config.yaml
positions: "rope"
rope_base: 471000.0
warmup_steps: 0
doc_mask: true
Each number is 128 + 24 x the weight over its row's rms, rounded and kept within 0 to 255. Layers, rows and columns count from 0. Numbers have three digits each. The size before them is the row's rms in percent of the matrix's.

# layer 3 MLP up, 1280x320, rms 0.1, rows 692-772, columns 0-79
095:139128137098152122134155156115126138120177121105170115160129114155125115115122145133149103167133158108119133116159145075122149124131123147106145118102137123154131188137097091088131126152127128130122148155137133155122175102090140113107126104
110:124106107097145138140153125085103120156127128154142113121152161119135147115137115143154138123129117157129084122100100147108126143116149120131141118124134108160149141148102157145139128148145125129172132128060106085128141168135120088163138130
102:115116077132121161147146157122106117122092135125149125168158136096139153124118135125163118129141153109132112091146158115116095112124129137141171126153139096118104113175115124116151147119123115076155112124094134100151088082109127130144119122
100:180119149136166155151115133144133121127106139135141173119144112156133144100126113085143171136119126151089167152126082119188128124066090143113126114085118135131163118143130115129135106136134074130120147156103110158131105120134124171093169117
119:146125126140131140155153123138134133130127142133112122143195100151107136146130167122119151129116139116140100088147129125125147138103141136122091139119164128162118152179134143094138114143135111100139109092137141141139153137115141102115135121
106:107101123135101113121110175156108160158127160165157127115120145140138156114113078109158101146092131150084129135107128173104150114133144096201130159090136111197125105164126128117111115132113087157123128097146115123111141145132151104145105133
109:100141101156154142111129107112117108114119125127136106115118135123140109127121127155181146117136158144109140121097107133141143132150131119160110132124112151169112141113155134107129144125158128191097175130070169136113133131133153161120137138
093:139164131092099146125134152106108130106120134121088119125115141118104120117143129122111089128118155143156143128167168100087144134147137133188119191133118091163135138172121136085123141180108127098134109158155139138153122143189136116154118125
103:115134121153112131159149114180138113105119086158135096124128140112117117128140085203095125156151125135112130119114126124145104122135187139145104131124153171124131149120150153148140109155112135121173121129131104120178118092125121115141107161
099:122116091098166142135108143140157135155094133134152139133140118109131072145097137150099138121106135122088131149142153145123075129114117115167062172071144069159163101106102134133128169127071149126157139160091159164123147137164148105155169095
105:145114120100085147137129135125162102151126095150112142122135153103124133180152145161145121162116144129144172161114125126134140133151061167118140112128113158162110113133120138172149105163133128151144168131160150160138159137112145129139161117
110:074119088089172154138123131167085160117155145122090130112159138156091121159121150104175132160136105074130112091136116098127185104124121147155132114109144117141159123103097120118120075127134150113126183160114127112108150103108144141131111124
094:133120137115108094165156098121081110075117127159129104112113125128157087158152122126146088058080121112146143116120138130145145105145135119145160107128157099123125119110101131129205177129071138072106143163139078151131156119149146075163108170
099:128092105132107127116066145125115119126150116116101141091155124107095119156096123134098116138157163126114115112102103175138092111127158124116108117145130136144113143116172106146122112142179065156146104137141132156181136130170080116130126134
099:137162072125147128147150126147148155117129126122086061117101112165137140166130127063127122122105148120106138133150139115158133118083101128126141131131149135146105157175157088117133091154141127073097132135133150123117087137166154091167136173
081:121140143161126069111134166123109129138144127136154096163198129100128126142160125124196126118103156141147065122107149150102148132151121112129141117131123121147100094088105136131059111116158136151117100121087145141111127115117161155115095114
092:111102092112085091151141138108131136156147110081115124108124125117131137181125120096119156127097131131140150082117140117151110103114104123134108128116162131122127115126174117113102114089130149108127102126133143144142121119136139147141089175
101:146146066121083133124087141089101115160169078144113165143089102128145135139163121111139147103152115142095133111110133149110141089140169114159154141171110141109156145110126157139151160119126117113167083157064129131118111148124144157117134111
105:166157131141098148135128126124146115102153124094114151123095101123142156081141117117170131182165155127131153144148137105144135058101106094107132102070141107157095158153143160160163117130131125142138132149122090127144111144159111124125134142
083:135110131095122132152169135137105131118116127147186126133136130133106132110082159139137096111144089116165120106147132105134117123115119152103138178101183074105149146135082105142115149126146134135184143116103134112154136130165109118103140136
101:166087160138088137128173120137152147147148075079125128134111128137121130149120115140154101175062129151139106089120108154086122082132139123102077149104142160151096112109123132104204129121152140126135168116156129124172074145142148156122128113
092:112170133150103110158084136101105143134152096117145132097184163124101103136155117112167164105120095161143096138156130154113162152121139171117134126130110167102145168146123182178109115129122145119114095147091163117130161122129126106137126150
093:095105143109081115139105123171121116132122123142124074138118123096112111082129131106105138119161102138150109161123160092140091133137135135185130132118130116150111140135157096142117120128170093093119119138156121162135112147116186090161164117
099:118097127099159135139133132128115130104157117138147064120128128148119150107113171154121050097103156113159130129088134151107131168142099155118108148126094176127128081115149135149127103136118085162137112116127170124131088117138129106128141075
101:147088144122132103089142193090164114143129077134116125105127136143119116120113182146078125140085106093134117119102090116122110163099126153107153159099097113139114129145118102072175134097102118106165085146101082108142112105090140136128132120
109:136186134136151150126134133113127142085154106141095099117103099155128152120138107140147132135118084128147097129132122105084137127176116135179142115121089114131108138125110148166122124185137135155134146096136145169099137083143160122124134129
102:138114132126199141106156116109131128180159155118093184162125154088115125123128102151146119173178179151108133142122117155136154140122129135136139153146138112108130162135111088145163135148120101124126116150130094140121150113119163134117127160
095:107163101148151118147110081127121085092101150102177145157126106107113136134151113108095125147116107148112159099112105130147083145140167153125136093118084152172123127100151179161134136113145145129116138121146169119130104095103126119136105108
112:114114135119108113183105148142105093123120089110144121136153151122131143115125111146143169122113122110086106101138189140131118123128126108155126122120078113155143135216095122138132123112132110132138140162137107144138138143110123160141097123
104:170103122110131188115121138082094123169108122138109147161115121150151119112173097104160115150110117118116103145166151095156102169172107099160156109108148119119135158118100154102101143154129155150116155126136100104108125147146103126120139109
116:135129105172169118086114172101123113111143147127116131132151147145130103162131121104125106094172113105144103130128120141119118125106116146138148155141127092110141087088153149110113112117138076161108129121116176133158124076122153093146132131
091:137159147139126143098120117193140140130161124133136142129184099086112129152151137116175125121148135082124146107138118097095094187140099090158083147080088150146112119124097103131128151137154139115133107131154103125109127110132143130152107122
106:119124115140133135130097114148142126162118112086143176143093159105174128116109133140122130154104131086113125128125124126136138124082108091118159127076134156180109154142092149095140123126155131161118121092117127105102133157120123135125082116
089:104107123115140120119114139115140147133123100114152163143073078150136102098136122086094116091161130124107147097126143112125093123138113120170132106129206094156124102146164107122136127128109172109100133128084131088174158129117166143148096102
097:138133140134138145143140189141152111145149120148126120095130102138129146084122137157165154095153109132124089149130122113124099159126113129146140105095157147101178107127141153135115127138105162107134135109102126113115111125103100143118072114
103:130088155138166101148103116136141131148141136153130100108121116166167112142119131113128141101111125177149069122133128116100131117115112142168117176118121189121132110072181142159062108103147118144156166166133115080129176091131106100140115125
098:139146106128135132153128122127128195138145127100103140127129170146083086158103146124134104124134137096197132174100140153130116195084132157130112142097167130129122127136114078123121175174141123094109164186125078156158141162090141149162115167
092:139142164084141124135140105137136117109160125131098144121118131075106089140147149136152188101108118150121200128116123124125132107158125117098122084075075132114142147128115120133111139129146130123117154138109143116107109080138150147133113110
102:178108092123161142111155100154121141158133131137142108196149086167151153111137179146099174122161101147132149147158190120126147144128130111138135116140145115138132108146159173127156121113147146141092148136085139118124135116121100114115130121
096:120109100107113155152157112135139124138166112104109130072091134113094175094095102117154103136145123098117199124136125148171121174102167129126139094145159111142125172110120112141123101093148126116120102129131104115099144160100170152084112111
097:138102167149110129127114088121140126092126134141121122146171162166134161149118136113151115095132177104176121128153126097140157165090149121174081111159091147120109175155134121131122122118111130128135085166113098114108100155114131135132159151
093:143145141153096109127113153140139148097113103127135164118162131157143140133131136088149146118152082134100100109132110114111133107088123115143132132112076140096138112131156167099136139144113105117085093110107132147117129122164115166122152128
105:103122150149110119134128117187121139141137115133144124103128072115127127119134091153152136112073149113145143135147135120144134147155133150094114139136159141132114147134175115140174093133124173137131154097111120113102153146107124138143131178
105:124161128099135157141100138088153137168123096132167142167093129104111124116141171142147093091091106149145118151094129103117141118104091126126119104124116161103139128108160167096126140171168104099072145105151129115123118182136102090150148129
099:185163109104143141102101135119143114088130131114131139130110137133145116122119129115148135112125158095074146099162115129129118102119148125089118137119088127149157118162145148119136139105152114109142138116133095103095098089099104103077061143
092:123122108171144130112106128127134145098170110099142138139149104144094132110127146151123112163139150196148148164144150108118098149127155086156124151131093120152135114124100130103163090136126142113146120158099130131128156125108152135109150161
102:148155125094174157085100093153107097101152123106159155116162130117132126123140134089113164108123127150075150116093093144109130141119097121099107099110121138126102097143130135106097131134081119086144161138150143134161151093117144100138118150
104:179112149149152155094134104124084101121084073166150129181108126120120143132176105124141153096102119101189110123150149097149118180107129136171166189127194123150150102123157152123150098124109161153125151157117152153111141137099095115149085123
101:124127121143157133123147123124142132106115159134105118146147150111150089148146113136123096111109133180124131140125135101111113128138139104155143145131131104144153128149151137162110113146132114123127111117146128189143151120128112163146148140
100:137087130149147115177117144156148092152117175123120095159171115137149143103068107130174118131113140105169124141149153161101125165130129103120175171133116139137166117165108152089118104136108139096126118129073158142158104140112140130149140106
103:094122166140099143083118129155112127119181143151175109099100147098144084168113134138128124127127127144103123139125148131103147151118158165123110168148124099151108135136175123100134159121162129104144138165115112160145136135104114160089134150
100:112152110159135118151123093145104095101123137175152102173066138129144148135128097170124131123129137086147163145130135157162147135141137098137144130169124118148133104138148098132110147142138122135151144101098142093133138197143137101078133112
099:156157116161139131133085100094116120106121153117136130060110171118047095125098104148113103166115124135111138152171133168156164158121128135124097145142108145135112129128125121130144122118095162136086103162109159129142142111154127144126102096
101:115162094088105174110142151141095126162117141098130121167134143095165117112129144145151125135132139138132122107128124104105144138129094123146117129112130150125161113177109144117091134090138115083105146130157116111170157122114146119133114168
104:100130121139134099124114145145170152122180151108151103121091153134117101103115101152135152111163147086118083130131089147151097166146097145127121137146148125152113123104145138103128103132142085093160145194132119154117145137128080088143177125
114:174147145118148110122123109144081083119130157170131133124097132092117131090112139116084135176134134130147131101136129144118102153113098120130116125124131102139113133149153069091150133113139155090161131127137159182132128142149179133136183147
104:119169109119119123098073170135129144132134121098117129127099112120096126123128117157169104144143156144101142117161144097086149113104084092143115161116116127157116165124131117160115138139147128135141153117122139123101100105157172119145119113
108:102134117127156104137160152144152167145095094148112122129100132128119141128179086111135141119100100096147105121116112122125109128125160116126159133147153124130113097095114158131178128139139140132092151173147114139119099142124169158125127141
107:131149083139139124114073164090126169129170124112132083127132174138141165112117131118077122133142137091108098094126067145153097112146147165181131152135128138105100127150162114103138106112129182175115126154104101135078128092090146117123133180
091:147128135145109153105133173117111152079147147157144127110109121105120120153136168091147176166136158111116130137169106130129102118103144093100107126114137090127086140159142118118136106131118112168125134128142162137126136167115064168100134146
093:101131126116146161122186139111134153119096139093150156142127184153098161197111095146126114123084151125130172106089172132157141159117096136146130140166143135122086150119125088095129137134113134132126117151147096106084133101161136123145139123
106:147130136074155113161123154163151122107134143102117170097157107136159149166140113128111123152119100126126095103114116161129141084102113127161137140156137130113091120125166130156109161115130109121121151120160129133127100096153136148187062058
112:100139127093114114121124137121147122130104134091171156163100139077113123117151121117158136174152150147142163094105092108111162131116123110106113129113124178089122142132131136118123155149166113130102144104137133137098114113129078149174149132
102:118111113145134124144106131111148076180094140105115112121089147106133154165134148161184119093138146093124080126114139152138147109147111121129134141148074084134115139123125114125136121137138167163142109164114116112134113115118168152133170112
102:142149155111117135116173117166148140119113135088169112094117151095160148114091078120106156086111154112121145110129127092105155087081134111128130133150142139141108092109109151128130146103125117113140091131109135101122130154108153091134086090
097:149146125143162115095143123109131103147122107114147104143122117133146069122141135134125096085138122121160172088093118134138168122128092144114106158156108124142107122097114096106129157137127159129132127114140173138136132108178140115127143174
098:131149123107157118143118183126131151085113110149118119130108102114109123111137110154143141117144148111161115132140083129140132167170166180148087077117124112145133146163119176111102101120157107136149076171114160140112091147177119120121112139
099:127154096139096108109128128127124147096111130099138112114145129126103113173234181087101155153117157088104097162087121123125135136123086140073115115147084119161103125119098167134119137128135157154156126128122138088144154114136129099115156106
106:137113100111148112164167110136131140115134127149149103161101132085131134154114107125154137127134142150121126084132140097137134182131156148146140145155087139123121115168096127152127179117145156163128125145112126142127111162126132144109114122
100:120161153142156151140157140061176112136129138177111140135151130115101100134126161102152163148143135096127141117097122101091139104133126121121139166115103141137133114152092140148108134105149128149114086151131136135120122076130145122131105094
109:123158137138158160126120137114080130135122165117130128138149134081102155163122129142127155138124117130105157120139120143112149125115182140131175138135130146111116124124102112171104161121174090095114117157088128163105133177146136120137082169
119:093108166176128099127145111090072123130108137106110147123127129137130105110120157154136137146069173106120152135151140141089138143139172167156072131147118166144133143113160108140162122117107124067120153113099143169139125121092103165134140102
109:078097146144112168115141177098108116119128154117132120146117127076120122137115102160137099123129098143109084103152096158112093133113107112143125103120105176133126102137106148121133119162121170109108116147127154149134152142123143090136137130
107:161129133145122149142123129140125093106113141128103191155146115158114168103136122096156120126094170104148095121136178103134143147109108125160137115146085148067092139130113157177143137116134096135137115113127117113157168136138138133131094139
101:142092125106107125094133127144110144125139167138110126156143118137135161113138124086123171134157146078099149106140141160136168143128118127162103169094107138163089135121124086162084164137113146105108168122132127120153127105133145158095135147
091:142109106145077134101126169121145089160146144119139111074141121105076134150134108100183127136077087087101138108149113120146130131154143146098133084116138141137160112135137135160139097080115132130145120140082129103186189134125112095113110161
097:098138138111132101114161141134076116172125113124124099135148189145157096104119117114149122188148146133124170126145136123121123115181092128165084113121146166092106149136125162143115126116117139106166092138120094148117159127120110111132117150
110:114117143083097069125145134129099137132121145107083111142132162122157113146099147123105107138104091133129120166120134116167118130138150162114124131131123133159157166165060108167134106127128132158146117107108132148135086116124123184140140111
089:103118112135128087129119137153145107151161111127109119110138148105154157076124092122118092148162139136137130092165099159183143103109135168113123122137094134114173124093122172116099130094115098190113098140048110170139117131129128102152141096
100:130127158177131154106071121148134077082107114077122176150129119123135093096180145112149126098133151160120144157101166138155145057144178106120168105123146143135132141172111085114134121109150114126109128150152140115126094104097128094097122158
104:150132124160152097103123200130101121133148139130112135108106141119144151162077142144130102107119121164153129120114144116111138139109102131171113062100124157145153067115158138117141116087115063126128152094080144117144098148195109078153106090